Part of a small language model's weights: 16 layers.
Each number is 500 + 50 x the weight over its row's rms, rounded and kept within 0 to 999. Layers, rows and columns count from 0. Numbers have three digits each. The size before them is the row's rms in percent of the matrix's.

# layer 11 attention query, 320x320, rms 0.0541, rows 51-63,115-127,178-191,242-255,306-319, columns 192-255
093:548445445479487496479521495512565501441443474513589532500534395483559483512474506430526490513443458555506404527566509510474417484423439501570412506496477452545467546550485503422573553556520480
090:453529444445447492492507558462571603465419507567541589411495395552398570539521487423544465536486569425564485483524462468514392525497519467493498488570487479427449558517561493490503562404557446
097:507526560373567528540499417523453615524549470459505518492524476452498447455530563520507465500555522425578561426442530477539439487468544492554463448534521462460414469456507511558492542476576539
104:465485487475498575514482467550564607512447503611560540558518439546564519543582422572444428495502484434585499568488453377469517459456555541488552439590490518534444588439544512558465587459541542
091:582487511437512475454463380517462531506536525531484543540521528548548573478565442457522436439479446481511521494520498450581463503514521561508555465447517456495470479443559416468495456471459469
101:527496546439515484532510480516456505578478463491521525531540469522419407554537517514413351519470522607487511500587580569565526472460456485622557467530588432496504532480511500457458499509520446
090:537477526458558494542492505508488407504557421493486500562437550458402517458644443518500450540583581512496536455520509471542525466485534401581630591522559460498574438476561490501498565512440460
093:528499482484534482409541468440522496509506591500540503575578432549449616455504496527491453507565414462553456462507484421493377534506548551510497492414409556527444491482468381539492438442527508
107:507477493503402491515369530517458534473569504450517494514401443564445411520537515370558531450455468512570474507492546582457527511575441415579463473521581509400500441530522441557431578529363491
098:496521541522505438493430510491519452512524412380516456469529528512570595493459463531481530493420383470497456513630369567494496536451542516426482458495443556487410482406460473606562554545471436
088:492607559554507472500530478422554458486519603445476408440552563486483430449530528508477573522422496499469538622525525553517559450394429464547477533393509564566492475486474484575428483589525538
104:524454513525429459374481502514617512440433505506582493583511484528576602569500412438500553442437509499507493553540531542591527490503500404433462496571540487572418510562443542505496514516331584
094:421476405464521415552469531505489479418551519490524543504556448495534529454471483453481517477464428598583421620515482519415491564536456608587478464581569459504497501443496524555500538429525421
092:529454503567569495568601509560453483519484543507521522513483487464597489463524513459546463474439411525507442480588440451468398465416458432644398525515564498524502432571525520347553475494489536
089:463520466546524432439516559493528566478487434540468540386443435538474406497435541359517468522459561463559548516573538532487485562409564512440515462487550517445461508445549546522512531497553442
095:463531539439509494458513461482474576510577504496530516533541539450441476455525541479499427461463518423566505434373473459549441407452542533514448420516479434495387453521525462521503514475484562
092:500537426448522505539450569447629552481451509560531493540486422496601530432549437504553594548520476505587541555474480470498580432492487468487542463552496498560449534404528454561507566500604615
089:566504455427531381434536513550451510495524549502465485520502479506518539494535497493541479401485417497507493467603487480502471580478507566570485407456459541538499492443499503424483407512488472
094:510537520449507549568503556467384445459515484446523473549550491579434449575518525527445366530389581457441525424584503544575483403504431501555471512536566494524595479533444517454388511501543488
091:505495532513510518544470472538470413508557536460470490549392567479448446534565463527500473452497592465464532485494485397553516473552549460555632601495543478459539497459468460502476528471446474
096:573501474425460417435573462492484495536458535446501558510541453555442585493486541480500455512551462511525463441539457501543396535475505480558505493414488542513458460486504450453483434444571501
097:518547539486472537517420502527469566429567471479507471524504488526435493524561485411529539432436449492483529508472475517453445483469464364568494459564515492380471469522521490517479531565361551
093:423504508500517471550467535483566460467507381418560485504505553502527517484425413514380501523508463498579448519572433524496443561441534551447466526442553516484449487488549524543479590512494470
091:595501493539555468437552511440508514447431538422527459472589502497480542461546547442555575489381482521481545544523438570531522504418499544461489540431480558543505513488479439576463483589530497
093:533464481436411479415502467472598505507458484524551479550588499441567521512511477499506552467523562470521499478482546487546453502574482387433445494500485507572457503610436471506566526461373481
095:458470491469549432595550547488513521449496479462484417536553457479468514477505434474451465553467390595581461536554445518442545482516478550575506502500531492491502511464580559540468535420533475
090:475468477576546437494408477408493609516495540459467440468510463462429483457498542485566584472537554516491555467456481460454528484530572563473485430511390445450448434549499498572575564555511494
088:481414515527544525607505506578419555547485574564506505498455503496573513437493550523473482431473406521462496486493456440490502443473518479641472562575567482570522507546498546376527475542510575
088:429568448525487461427493494402565625460504433535557509430470441521461455509445570428555591433515598490506597556552535503484552540475542466480469476472473536463474481427541528621504579605478531
093:560559455431538521475521470523416526484514515497495493482453570426473490441500565528464381571486474447579418418477574534478458503510545465488462482450470509526411469549530436470512404456461517
088:489554460484555512520412550450550556533503485485474506563496482463537541419448432411568578528470490480572545593434520449494539538522506517548550443573441456461504504452515487554541560509477560
089:526514486439548429460503519548470553524515463512461514509452444472540526460541517526580559425454407532520471481592406482402470570543501508542487389457524545530460454478507466479546455494505519
086:480556508481527503605494482529416431468566461462482486607543457491530495563530474536391400568450521481496532405494525567558489456482467486561470616481560527613559529506516579427366481507573501
086:513451524463466484517590455568475401500530476505490484487456532462415471534615466579481415498477520472467496432592550548483485454536512477475526577478548516419494531496478464416447435410481451
095:546494522441445409456507474470470536491501514471488507476470437559519607511468491466519491532437499499468486478502441441476482566500492482582479508427464482497419507495490482477426449461553485
096:509522505557495503495488495495508540454521429501563579492520444590484545515482478446544574507445479479524480540485466474460477483503474449486535413555464469399413503475505442542497496520430500
089:467499500421511495616461487467533472453546452439479559482460547532503442549475423510393533545534526412543417581543534471476474497501566468529494524520521465437428411478583505521472566389506505
092:566496416436532418399477549431489548456501503414483441502596437513446534426490600466553555520452480566453539471508516547534539547446497558503503533460477535504505496471493425549439496597499490
090:448525456516471476473447461453585466495429502480586453562466527448476517451470513467528503513564558520527469465459501525523537516590418384428521463485494556528495461677478463552509562416456489
091:383431522446572526524502516485489577494432523442488416528520462459447532496467477453484433544466405559576452517516395502500512462562520533575479513528519488467518462497513526566541531482573505
089:532493484563556502414460450396526556556533511466474385492490494482444526425495558507543512473557605524476575433524496512480551476578577485465551474409465405427497437526550499578556592499505577
085:534416476590466560585517537591515510548539589501585568525522493472562496418471542488534500501431393554495456539515448402494440471475494471575421540503555525530510493570502465383569585525565505
090:419546455465439503492469520423544512418554507489550448499435432510412396489496560476518557434498600504492591485511527523507574535455584453503530497476525604501544450496515532595475584521530526
092:573530509485498480492473492466455593504532517544555522559505499476498507500522559440567431511534522458614429492493479491533417566537571495473472398476454460466416477549504431479534500418462498
088:503527489499522489467420557489570571470519484541481546542538382501635545523451459476564523506476488534554494573502506419467497539570540527482525459539471475486475571485511437543534548485522527
087:560568408449572441482542463500443531536474485482539505531508487487579539465571503491538543407450434535567453507562448520438455554413529512518460416539530539569468428440488465542508402504415537
086:471509501478469518555569463534446415478571513482537530509556538518501509587524541577413351544405527526423551437533558568578444419547491490530490530454532538534516589524446586486417460510505435
083:539445557496471433483586464522496331519510437483486487486442599465433518509597457513514437511504564419477515518586580550528506527489519530502590532488501461377475428539469461468492473414389497
087:534490469467420442408491446512504479510522538484521421513439536466405547415495553458467469489554547500450556399490494434532490510516520513592503536408476559560494457520472471448493400529551603
092:484615463564362540463434453541517554501506446471528425505495479574468442487538502430490571464451437494466513552447491429541502466476457346539478402500518561449495516551502442535491530582433575
083:484511555491533458571504545414577457417535441460488574557508570510532447549494364539415484530515523494592474520601483500505488511484569528386470483490557449436430508437524556535537566495536419
084:528534496466486488417501517386538466417489529421473462532551502499458549463485578475511580494468513529495569500483553571569570485434495480510486563397497538515522452531519445596481482567545497
093:494498458505498508428505468444587495484499482472522453509479550462480503507513490533449498451493570477581525498513456444561483522570441415399445506488478586565474472584470502531522507434404513
092:424510493432509464536504523443452544445476501489460412519525494429469483486473456479479511489507422484594521565491440463447498494605507543565534531495534433520579513441535564562543570411517463
102:510462522532564471426542451438467615585468435488467468507461507493466536444472498512516488451569570589420507485552467474537495537610483496580487432478487401437504441506513472482654575560452535
098:568511495514509518528514475527572498488481451468548448480475454407528470459482510434488491513512475551447421508595535523499450444419452458578455547438547506532500523552500514459610518603502508
096:436566482457514509523515531463543626497469475515517512405473450504377536512511564421457480549516569431548559434503514413519442466484543439526575542544553550467506553519556560498487483458607478
095:515489574384512537526480458543515608532538498463523537534505494507492480461503494517499401439517495389630526474429520488557416463456567520479444410544522462478370475444496474521482552457519512
103:450502509458491555464507489520528599518475500622547543593499447552544548552569392546439471471572486410556504538493477405450522445444505494508575432602535576513473539419561476536454538462560537
099:529520551463573466456473419520473563490551466522506485542521569526512534468562458464478466465517476484533541534497519432599502459470510525501575449432565485535454487446584482448452434505472472
108:500465550469468469532520504502443470572467467471542505542537490488411436585535525508394329503416498604508514504632594583561482424503491488626523428528579440505528516497476476451446469491525468
094:521468476450532511481490503507439363505537414496497559557433521516429539491622435477526443518493564523498517436483509482538478463518545431557680572536480403461559506470510482491458602493432417
098:541502447478516503422564480481483483518498567518519484570607450564439636467458509516481448488603412468547514455503490435516392530509508542525445477406425595502461457477494433516481427452572492
106:559447477518428493565351537512459506444546508486532517527443478564455453496511487393589551469457444512526486512478505578433519493584437432541431457563587524341494413555543458532471630523347476
100:468498541504532398506416489526545480557534396399555432458533585486573581497463477537457483496472388464491468503577396475527461494470561526446415470492476548480464486393452503551567553571459422
093:532545554575489497481540487448570445445486611483484454430581541510510474458508470475537528520342460505494526586519515603529562470395408518560454526391448548531476482498438430619441459570535492
104:493484545496480426384455497523609535463470499524583485584537447518545574577526436436470528464513512454517501555521537526553514498539509416467466494583554479585455470582464501499553535523313602
103:441474427445525431569495507500491453402563519504493514501576503491513518416467470460458503479458437599567424611484490510419464558531437603570483472562585466508535490440497523562480524439519427
# layer 11 attention key, 64x320, rms 0.0451, rows 50-63, columns 192-255
130:476498434425514443442520515447517609508443554526508497533426563541503498540572522445520503476589471593448520502555497495397423491582449463472454375459474380402496467417529410537510550582570430
134:485536463517496473537477599489476469605491574621544451472470439498539515504556485498505469523477413532481391475552494462495475480494386464571452572498418479502514535499453501441563470491534543
118:443550516507493466487535540441470496529470460433390438510500485534501478471504517408533515563415622413543574529531515434454491558462466446469593469507478531426428535586555425563520494512499468
112:502556470414471504487450469412456500554549423439625523504536493495470493502499468563499463546483486418547549482492497566508479450484518504499444456499455471555369424528528438594452561447569587
130:506535392490504493438435540538524585498505491608481549448517450474560470489524540530363444500514463525491549531529545479460372505437478469490502443586477499553419472477604467501479521433534543
117:584554513471536469446575539535482527553353504479490526488514490551466476607538564480399481443425560568452535445546497509466454520475569527490499403491492539523531524494583466450505508485502471
137:526519501499490512632515572483522496474449560521489590540518539502454457601548441588434420476414518462442516443487543463575425518471427480551480407564548600518570434486473422507377504518513473
129:488464478509549539523447533469497422497465584479451527518509621495537514538565497490496462435532681463489519428460473492515536460472555502467633579468467476542524517473513515526541533476401517
118:531553440434470472509570455533451536521511539473513524542459503570501624494485572468413447439540467494499480479499545549476409488490529461537510484457447517474515508468581439391448444506518519
129:499450551446430480565407537539494512497556492461495594517510460582438562526472578387561525384456442451500462524560465508441519585510430409528548498490548514451449437435584490483480459573362468
127:551488502546472501511433538485564495486470377517619454442562510515530537578491477521488432522541373500554375460559505552524511563515493491435518486475496479559468436458514453529514520427425489
118:551455534521565503429524541491482581516518508407581378440587477491429535541456535485545569526438440494481477457467442494636632516456487697554555604484435611510516562421472435473479441524481450
116:485426489558448517420474463522514554531559418574555472503567540441462589573558541453516454405572528505474469486538557420565514542539527446410471508541485535516461447480508462498593488439341537
143:489474556450589408527550620446549516518459413462478459431660510548449459470462422536532504512353422495471443515533472461493545532455495549509569524458445466485400506496549551469491499484574489
# layer 11 attention value, 64x320, rms 0.0416, rows 0-21, columns 192-255
098:528534463577491454507470618615480509457490501538566496528474493452502469562582420584551459498446560569570500439465544456476538550604464474489516448493421564508551508641469443513487526545449502
098:428434508538492531521401482501479576591472442534556534547440535508544570495424518474570563521404571429520556449549474462544468514490500470567569500531366542527479539521552661461646606409511575
101:454503610440507538573543520504464503434454556447539451584451354464487540504471544513526489486504499570552473466505592467431576583550552474498568494473460547523501463540494566473410439432436461
099:400480628415491397526499465511524472476509504508560467552535514602461459497509496537446552499523488511493484514572505476457551524517510533453551475477538523577529534431534631525514448425508491
100:450488549508473530535502428497451443540448485500578555418555563488545497424516514518488552584518513498498460529469502487486466515501536489498511495586535490483443509556488415551505449550472463
098:631456507465560503574462470467599510544535512491485652533498447443460522394492440522564494477532608404553495524460485488542569424601510541405525502623448504506394460496476485488413518478454583
104:460504537524458466552493555486539491505465549550464513539446462471624450504570473541487487540502507474554536547538453567508513563439392522458402523472616493496538474518553497470462441491466482
098:401553509497579481555448498486398475443477469523522440431435531468581405507561411464498448485480491507477460490569533485414446496591555589438554516449498450469573480524590561612478427538551537
095:482502479478517447482512543556525477480505413569496515439481565508437518469473507469561535514446549627525524482550572512542488501509556613550442527511533497396497470460521485415528559471468459
100:506521545502534532512540560479525563590572451475503468553553502519442464499557537487499499479567536601465427429412535412502657522487560487493575502559501518450468410580482450596589480497614543
102:443600391549519498572527471489544556579470488522540620481515528544580477444427606547559397500474476532485497480404431471517516499509595550579495422521426564510454557460464395490531515550495574
098:501496553606511504523533464492560548528413476506522502413583467451533408430510489515485427495448554522606511564483453553452487521495500543438541485503546546458551435568605536573446520469437436
104:457533491510602421525497576500619627587510425494584602417472441546531516531503511521525497520482513517503500500490537471502554524492581576512549559467530484519455578416458449526508476454441539
093:557503511547489500425551440529457611535342497491483504529447439442534567536457498534493525458483538465566522545536499500584464565486583431440563530579450552508469529507462498448512611530498547
091:469520541473438525484452481518498450457456470606474481522554476445513538551462421432491525591598456410510494536424565469449551561582521527516493480508485501437520475560503586426515616512548443
101:573424439516544540527496503465447493449558502410566549440507546488564488459514508586509490444490496507429470406429494477506486515573511555521449453573502554472482527534453486389575607404393438
099:491475419411463567447511605522492424473458517515535489495561486471488562416476480471488574450496437522578539584503437477530368450697431475423484484545408445532465525571360513533515565498466484
101:469472546550452489483460472443622454530529473409479530540608480482448473457523555403446468519520554556512561401512509537547541440408494518551561513576469581452547470539464493444467510424581504
099:627493523510533494529540496468486576479543474482429603514584502498574512549413423475481462483553572471538536550495536540457523378541508530462556467527563573550513540483459525562471442443495539
100:587453512541536547526439488555483582506496517496556453421434471388403527485441480555444523505461481572494501457463501515520494494501574480530418496615492480544574577489444516430489477449463511
101:399458405517446496548554561485604521584417480522479453487532449461511535465527500482411530513485473524386440519397529390532520416454452416435493518521552544503519558588523513526502531486571462
100:558589519540359398505522511509459594441521504460669456538452566529511435502519532403437492563511578404577505476473442427449550587524469505580554495509496515483490469537495478503425549452495535
# layer 11 attention output (transposed), 320x320, rms 0.0451, rows 0-21,64-85,128-149,192-213,256-277, columns 192-255
096:576529521549546456523507558454570505532480469548522481565494587524457507473464586503479541547519496552588517524525443495523475546472436452510574535563523534466563434511535477512501486513554497
101:463498590511412595474505458511449492515487521520469437452558418544481471537509491448507499492505495482462505475440552467476483547493455483395419461435515457473472443529486558495471426546567430
085:505553638556521560484461460598556540580456425502536456562421443605413453438566519541527495421472502477463516515430463439528473548526550507532522458485509498368537442539633454566481486491512447
084:572490524552569476570598587525481474538409583497451437538509406434444540516557468482550487520564437473479494390438535460473507535485547499510480447532467466596524464476487539535517525556479427
094:491480545479511482530480488474443417571487509447476541471419572531469583537510509446513442472448470503403386522504495497405494518513491576476484476485537498462518539459508531420519484452570473
102:390505484487501520467504479543514496535515490482526480427492482485496507620460449380485460536478552476475488547548576544408508515394559591541445521444498474557531536496419531460467538481569509
094:517373483524466454445575535431543472527443438567476489505535527563497537537529524573447486507555541567591528529527519483562505594523470533552604513431441467475518419494534572593549502594515506
093:558468436614468561489521574437546523526440501509492328549449474389441479469538445440441456564453476487560470462528502424524527479518435408484474536582460479454503497524479463527509488518439483
082:488484433472552527519522469514499543487503462486541506485554644434469501489600461573539540417467454512562539502475607484511617482504517419489499501525453532398449518481557541540511498494527524
096:541543462559569515545542465465578438472526481475652480572471557525467421459546466490496518548564460544509512442474469395558519519572525395441518480557529558489480500509472459505508434478399518
094:504567566538590548413455420444474589582500626514470491501561586596504476530486527552464544381525507452455495601515457513496530513438550456492542451537510492424443349480522495513515493559520623
088:549478495547434461422598478501551533526491476524445471531524514520511541481467511494514488507504591513525494479520413472634500524511505455448483542545543457511492497528471539536500474576513393
102:408617530432559582360486482445475561491465518423526431489512472547475495503534453398410484489489497542489477557563532512490468486438461535463480512465469560464424411481560440447455483507548509
087:575559360535442571514433473505532547512563482450500542492521533529477515545481467629541552387426484520485415575470531367487525455412528523538562518505421512506543482491532546486534597451528531
079:501509475561449526546509471449546499585525488545463499535494438415454527387548539527549447497411525524554469484501484369463385504446500534431489529512578467593501473535406391554445475429507554
115:388439493468419489474429458456486472496468508457490548585506464505534540537517537456488497449500539418494435456542510511461525443406518451398379519486472457499465473465442530469548497491511518
093:542466574425466531497383496533448509469513477359609492371490439455532545551477528435442484465439450388487490509511499572446466514464509566500494549496518472496443600442516435475423503471485524
098:544459571544496567529572436514519544533483483414377580515496537461550564415465454523544426525527503518542598399474480519408471523527501448551451486496465613549498571520444446429542517518527482
100:454510620509476526489507528532459449537552546408464479426431459485501476471588450453455475430424496501516404529468504504449409485464519479481458439488477520501524510458511445504458360451492500
086:470467444528504578473484426498514464492556477407517528492430477538530459524544437525567473409519464481518464530546528421444529480439454549542571553446468397534491546418540523503482535550436428
097:547521528535519503556588459506481557552414482487540491597568506457496476378493522463462534516530532530459556499527420474577539606544476432549595555424465519483478471504538447544479558476469494
091:438508415448500504477504448476501442428450498540451449464457575415420546482510392480509523482524517599491466419523541518512468478474428510563458501590495490515533448548559522542577487439496478
111:552435542483460440446447421440575529425502419434570502484483531549436554573417571491551470485496525522598435516598409528505497539450419444462537528483544578411536448475565519501569490523593450
099:466518540508466538505584481512505519500477467558526438477535472393491445475516525511436494568519499485446532454383510471613456561554527482546384384450523484491518537557514498544471407524516386
099:429524606531531546457394452602577460499446403512574529512431392525456486512494510510517455514533453508452553528533503421589480551515498469508528502453554537378532435493602414608502495428469466
099:526537496475570511504495533480398522519440502494414470494523439421484425440491491482520509549600449480549482435449613400491477539542544532508463491542416484569531420504432571515489481603490416
100:554535550488506463505481462493484475516436547489452521492403574528428541498455503523518406521483468521460465466471465547406512641548440593485521461555608459474604489502482555464564523451514425
099:433522457588514436538488529561551499538490505478531506491516532486587564554454504463547509551440556480481497518521561470536455535436545541580498522495504505473572508497463468539484498519538585
098:496428561444532494421531493409505461441441396427511514406543523514503543532522517549404496513554514500499439510523538454557527614561521459456531468433430483460476378516520551601556473530484463
102:557464464476491487416478576456446608517458514507519394538571459438479452508532473522425481554425352503566464457572471530504568559415423488445398442584472483500442469527584448536512561482434470
099:506426511477460535442563399510470590497509447497470481429484558374490465469482512440552517407477490476571571564470569469505611416445507462465444497542476522467507554454446536502502524564512482
100:469464483505582469478476556484505393549536519489591527545492556564466522464548497523443513501556497464493491430478534508529521514601492455476468479582559568496505527508462460437494451506340507
113:479635549495614556454492457477409591545614556530428446475466590582457500543527566493548474437470460448422494517486520530471521524360522508540520415488504463460404416465498461517508519591471565
103:534531475568466518451559460505573539435474497557466518527559473499507511507537468518516464399467565548493546467551466521545530598510447399474533528542551495509475512566449472457435398542474443
104:432610513425486562452513491545453573473424487500570408518562437513447484465541457522409513518533471556496508505540491545529462541458525556469500481519459555519428454524559576471453532499468496
087:481591396551465526522521507580573493498504450500498495517479515510484485467508523547516536422518467505533568597402484522473487463534429505483588484456450585527608545559428508479499552481542513
094:464487543527471508488484460507552495535516529549472545434447502464509472439532587465530526381433544445559396526469497490404449502495540547356492520562607512555455445570460448521442442466502510
105:439432517553448437442524470460534459565470511505495537657542482433494473458533620536502480425471576474483538486455465427530490461518554432483363496524461488458480416495434509539567434527464560
119:484482559507519471498531464549563506461467435393550525379475507431525555514510558521532479449462545387543534482573447556502487542611487484535511530440572546397540552522477470517471416492486543
098:507468528563541576504489573523638518525513475546517532525459529467459544518473491588444562557490422556499554452540430468459566493520478456577449551553473556505463571518439458517613531562478536
095:545537558471584513517487529524514405559494499431534481405416440434490526501494521530462507496458452465511415438508489519489455511495502484483478444513508498512530549602543493496469421505499435
095:494534455571435587464569451499595479478545489489548519512445462591469523509423458519634535411502451506532502593535489432535512533498381467543633580414519480467461513509477530537498492503522455
105:557459487492468499506575482467480532492501535450488506583504519503505640464535505548480505456467540503431434481519436617536542546492399466546487562403476526491434504466483433450464539468523480
100:506583412452499480512478433521515377459443520519421526443405572541437508513559436428575479454516532497460469535545480470419563501499391553514596497542513507477483394530533547511508492460459514
099:557473536481504476462526448438538434437447425462530531482485521499494562521499513546512530501488462485547496447630424564509507535473440476443504518433542628428497468540486523507565484487483436
112:485509571506454550477594485519427549550518467511591452483535471461469406460466551494434542555494494521519464409415500443527455480523462499569466456503527474471516479445501465531478389506575405
100:431534525537465433463446419586550535426409422480541498522417499518475435463526415499558460473462466512447524518467469409516484556478566468575520410440539523369525429500571463553492527408489500
098:555598510455581545497512526519449535528491535478429510520565504449474493463476504430477493539501412567529481424433544433527529509511475550493452477596453439526505480474479512444452461532376456
095:481516448551510466479497452447459460544498581458508538548476586506484595521563611509528459484464484498400516500460454562521514580544498531534593512469471439413460509562452482527453521454543534
108:426546473557457435516491577548506565515522547585530507553468538474498483616471460471536487559457520531477551551488532411534476514426534539567476532449427476417557520464471479564540536472562580
097:519499507421408513474535491416583445447472389455568459516548550489491505469565505515441453464442464520585364502423443520525497542494518436479546504424467395472469459573571514533478509452555482
103:575427462478569554431488528472498564474529542490476455468539485462482552497507547552516448535437426532523471447516506528532556505504520491481370500537447524460468517513557487523495483484460439
112:568405491493505538461559431585495543514508513486495513383512463499536528486492531500622552466474489509483564551526492496528581499494511443477500502466509545480462525484493452541482477547480441
104:486553504546527447519556491487512458468536526481538534614470586567475520408514531487437517474463534445444436514408478524530478519526494456540432502538480519484478521526475424455446432526347524
113:475581533469615546449481428451456514588589573492428481500476495565506533549498572504475465424475531477417542493487578520475518480475511507551472450494520451486425387446512492479467518533448498
097:464499504513462584455527456437566501485479528552464475535571458513504532573528430418494438405432529525441544465563483463548479523496380433453536521503530472532504567454421490481469382496483546
099:522572539518415587484606560527460535402558442412542405565540455625514438483514512527435508534538523567544461505510461576534537506496516516454396444478471562473404465580482491521501532524527516
095:391478525570466473510499517428503627554517458480461487511466529541460532540527470518467568479522526513481553561477450451459383382541437522476552485432532513508568516443443460489528515414602548
092:520501535524485509529499502429549466521582514541552545437461521428482501433477536441563508375476474524568437578512477572429424454507587517413523530540549580554436536541446452512504445502515472
096:462530483568446470452523492498515519452556526554523512570499564452459523495455499448501493467500593433505533460405496454593494451477551442510419483592409492374445476565386479546555425607471586
094:540513548512513532519532487451551552505511403420509495404493430535438507582486555433483429519495595429562500503552420534537486483589511438516534517431621592444491469516534493573498429462525494
096:560497452493536565505520554473592501469584542537562558486387554456472460467485534575407547514532444532425550481486429526483604499490569439538475552562489568441488480523547455529550549643453467
089:531525481502467481543525561527515423508455446454524481476485442411532582470485588443413517360411502503570476438426383489533451602474545497544534497480536462410484524631532501476508436465496441
099:482489506511377568451555472526518511411485497516532483520515480588502495514491434494588540407566471537513534626507496512489529503489464465497609558398423492475411556568395513555469518491528525
111:486469514542528459530515468453455538520447503491472527610504493454542580487518485471521482441459543467501445471489514535499436549444477481538509510457510563513482464466413452449482471489518592
099:405496417515570525489462424555490354457458498558397513439437505566514595543593396438643585523559502520362508560548480455412565463550421519474554524560482531502464543566455486535500453534411609
114:539457576493468457477556475426498453487484514480526472563543546502493481514449512496536454594461435493535482525519447529481451510459395481505613502427492581426557441488506529535597450479497489
113:490492528513409544511607496508496441556471509494592504466540482453509419516548448458476457517441466522487514441398540418515431469543427482511513430460537441432554454443516449503467409531517405
119:534596516498462616384465476515557562478432379461455425565423455590501473495499481522532454473489452596518518513556453458601514612484508481633456550474471416424546531526522466613486504438471451
116:565547454453521450531479522501473546544423526509539549593523543456537551493505529490518457551537411468545460485469567466504451524537570481517457484573421472517521500508400506444462466564479489
106:518493530500549557514455544506449425506499488483481528529398525473463504530548539470542383509400468480469473513480500533427589538479553512478541509520579489496525560428510422435490502419655436
112:468533418555540490470517569506519537541525498533544450574491551480482419549391477470437479565483508573553555537536574434475537593454545532571530560475499458410510536403459486559522524506532479
112:515498490458525531434448467354482515438440402519458446475492546570497530544519501542500542439508470526573449557597518405439501573569501556554549485476482483505506528461489538523510520540493520
118:504436475523436542486524576444501526465519490526562437551515465489453496438543534506444439503422452501578476520502487526568575443463498432482407509515395457422516493553515497536468493514513487
113:516388515466440582508656456535519517574461490481502457512553517366538560462494463494557473397430468516472649512506512483601566470476526465524502494420489500373486492510489458540437484534554459
114:418579432464531526406505505458525391485494496437562496528485546599445463498484452518477561524468484547453432473488487473457511503530528466393460501487572513514497526624526465484455406490396517
094:451586553472615519555494461421418601473490515519527479486537467558432504493530571521538453376409518446527478514538490542485511543385539535521563383458538459525384367487478425496520506565432594
102:540546427561403481489527456455556510493470526534461514531495436565466448462541455446563466483538548533421589432613429474523524517547451414435599471534475545535550518524443522525406498496494515
105:436602469474517590506486446464500541436445473402568390533509470575427457531522458537396456469495526499434506536548515535577476575481534515471441576602516540349472495484546514460485537486561466
106:530566564524391507518563463455518607580527513441480457522549573473409527468501468489502473507477544558524476530401464434457459380494420483596524503482406477503608495465442460450493546482572541
107:535542519446499569481461530539532477504552580525507509458446505417474515489493500531527464443480434546536400497502541453455405525471472527374514519540554530545469506524495453561488438364603519
101:499491405494484483450495516512524471559432481495456541563547478400447549505446476468493543531454570424539544418551537447509592491453500379494472557503407492434494520561463499537609494595536525
103:544517575447528566484537497555517565482547445432544435456512431515465476531433556411439492448466601477524555468547419516541495456560488531541483460396512547444497455473550445548515523443538529
111:553490527594459580547494447501584485520566502563490562500470518506437458425513490517526462438512619521505605487518505492452559442519486482487490534504493668449496501488467494472561572619569484
114:558555463507551480478488518487524398525582599473442477467459470501504424511499537549461501519434523494511428551433433431484429523536474511574474479465524470429579526577506505444483435549519520
113:546502468514470547419487426507478527444512440444523466507476479574481466519502472609599506486546469523486552541552518391490524627468408502551544609535472437527467511413505530510489522481515488
111:439436543534580450471514440513426559507471468507442571532521453434389477473547500547551562458518594443478504492493485566517476534486456473507521538506501514510481463430514558482532546472432513
117:500576530436459566502521418532490484457467488591447468473496568500528545490501455456534495529506496503441438521525489488415557474524428433495545475573484584482472466572554460519565442474440427
091:497503541552487507459497556428541548497526473486483478493500509501427528541432525465516494527488479564558481466558467510489484517432423502478524570589520536429600426478533538528568453539642514
090:518522606526450565590568470541509527468477497554478390508560443488470409428534518497466519505487548493439554494369536379557465529582468508408480458450530459460516420622517528551455463529508441
103:453516591508487552424419410517515495544473492484579494477420397535444510517485553482529505483508467430467478558505540450517486581510508512542488518468528571475487438542568450488496510479523444
098:536458487516540497538551571470477465533408549488459433552486368455455474477479485474518519466561422518496497388473528450477488527492542512492509485559490479523517451517453559534503491630537437
095:575556535519530536588541559501452413560414506419473542521466594521442560475524501602490460491495479497441484521501399460438508634553544535460559510526557517444498495564519535458561531478485451
083:477516439588566560527507522539623499544517523481549515502506504477532532570470463460452472510468525469465459505526531512491510511459550560529521527465494490513592563527423492518510506479515543
098:486385505513519472375556539430454505528413528440437543432540474558534533566515500540448506463602535489527443531492578568511472536518393570494487517403466512581517421483519602516473435535527497
106:498382452511463524428525559454518524554463514528506381505458446447460473512556480444468513567467417464576450473567511446470516495466369483460446494550484493529443462495500450489471449492433475
097:529431464412546459507612484556579521526534434551526473462542637414444515488555483510535508485482483541583602513463615416550588449515479471475467472573450619388441522491602478484528505505518517
092:458406498476563484513464474484554497421571536460610469534465549571493523475482511471607501547547497519523472468528525457536452524573495429456422483559579500530442523461452496412551403463415500
101:458582590437527558374420395428444555523564636423411466442563547561514542596477520477517506458564479398460463514467624564451479517384521493446464460511475467480427410439420528495468512550507557
094:548551544513477459401565503457484558472478542481447487521480458595559540523467454434493458462548534457524504506470482520541503572528449480462518607532545455573515483580400555485467433492535422
102:495590485484558559513559494491526562526429480475533461563526520444419398408551459486343498510513518623490525533487397474544476513525547481471587485514437549484466401528580429532472519531463531
090:543558364511488550541442477510488466519487475511547559476513490535481475560512504568511538406493429500557456583429570454399528460446523512524561552525474550568607501539477521481555585457485522
102:493460486587459484579566513435566529599465484549446472512476480423466504387565543484552479463416499543510486493478436376494413538512490509470539447522612517540531463518463436535567481484485562
095:457458472483462460587474500482557518550467496515500536707537527488500461411536609551441548498491502518477517465475389403515569482447531384430419461494477426470479383469499476495577524500465554
091:576506508495510491584508507536536514532492391443615473476505489415495484453530515511447480439384505478427599475497399439525491511544531488521557535515537497411531557518519395532480484508439531
096:499452542509508529474544478513575519538504488450428573540486522455526590439473493574535477586570473511525576421467488512413555571559463466588474505464444616571507583517383425435535509459539471
089:527542594462546483515482539536482400541497567391547488465463431446481458454582481476458472498428539529517409516456445555486454546532518517498501518530427453574494583523476446515448402496468532
093:552524435527492555528538500519576474493560493452523557545436499524504460491479499576548556440512459496534525537485452460459573472466449505523608554483454435516528511533523534554535553568432472
094:478503566491478550537550459490442524503458482442537485548580516506527566461479499426425503538526487502522494462527457532534537511467445436498470590442425466454507445415546497529485546472498475
103:500501403468490459508583439510547444457455497513459462504424564496411480448581420471501492428531531556464511483553507513523533490462441541597538491534477504440527428536557498591529459442485497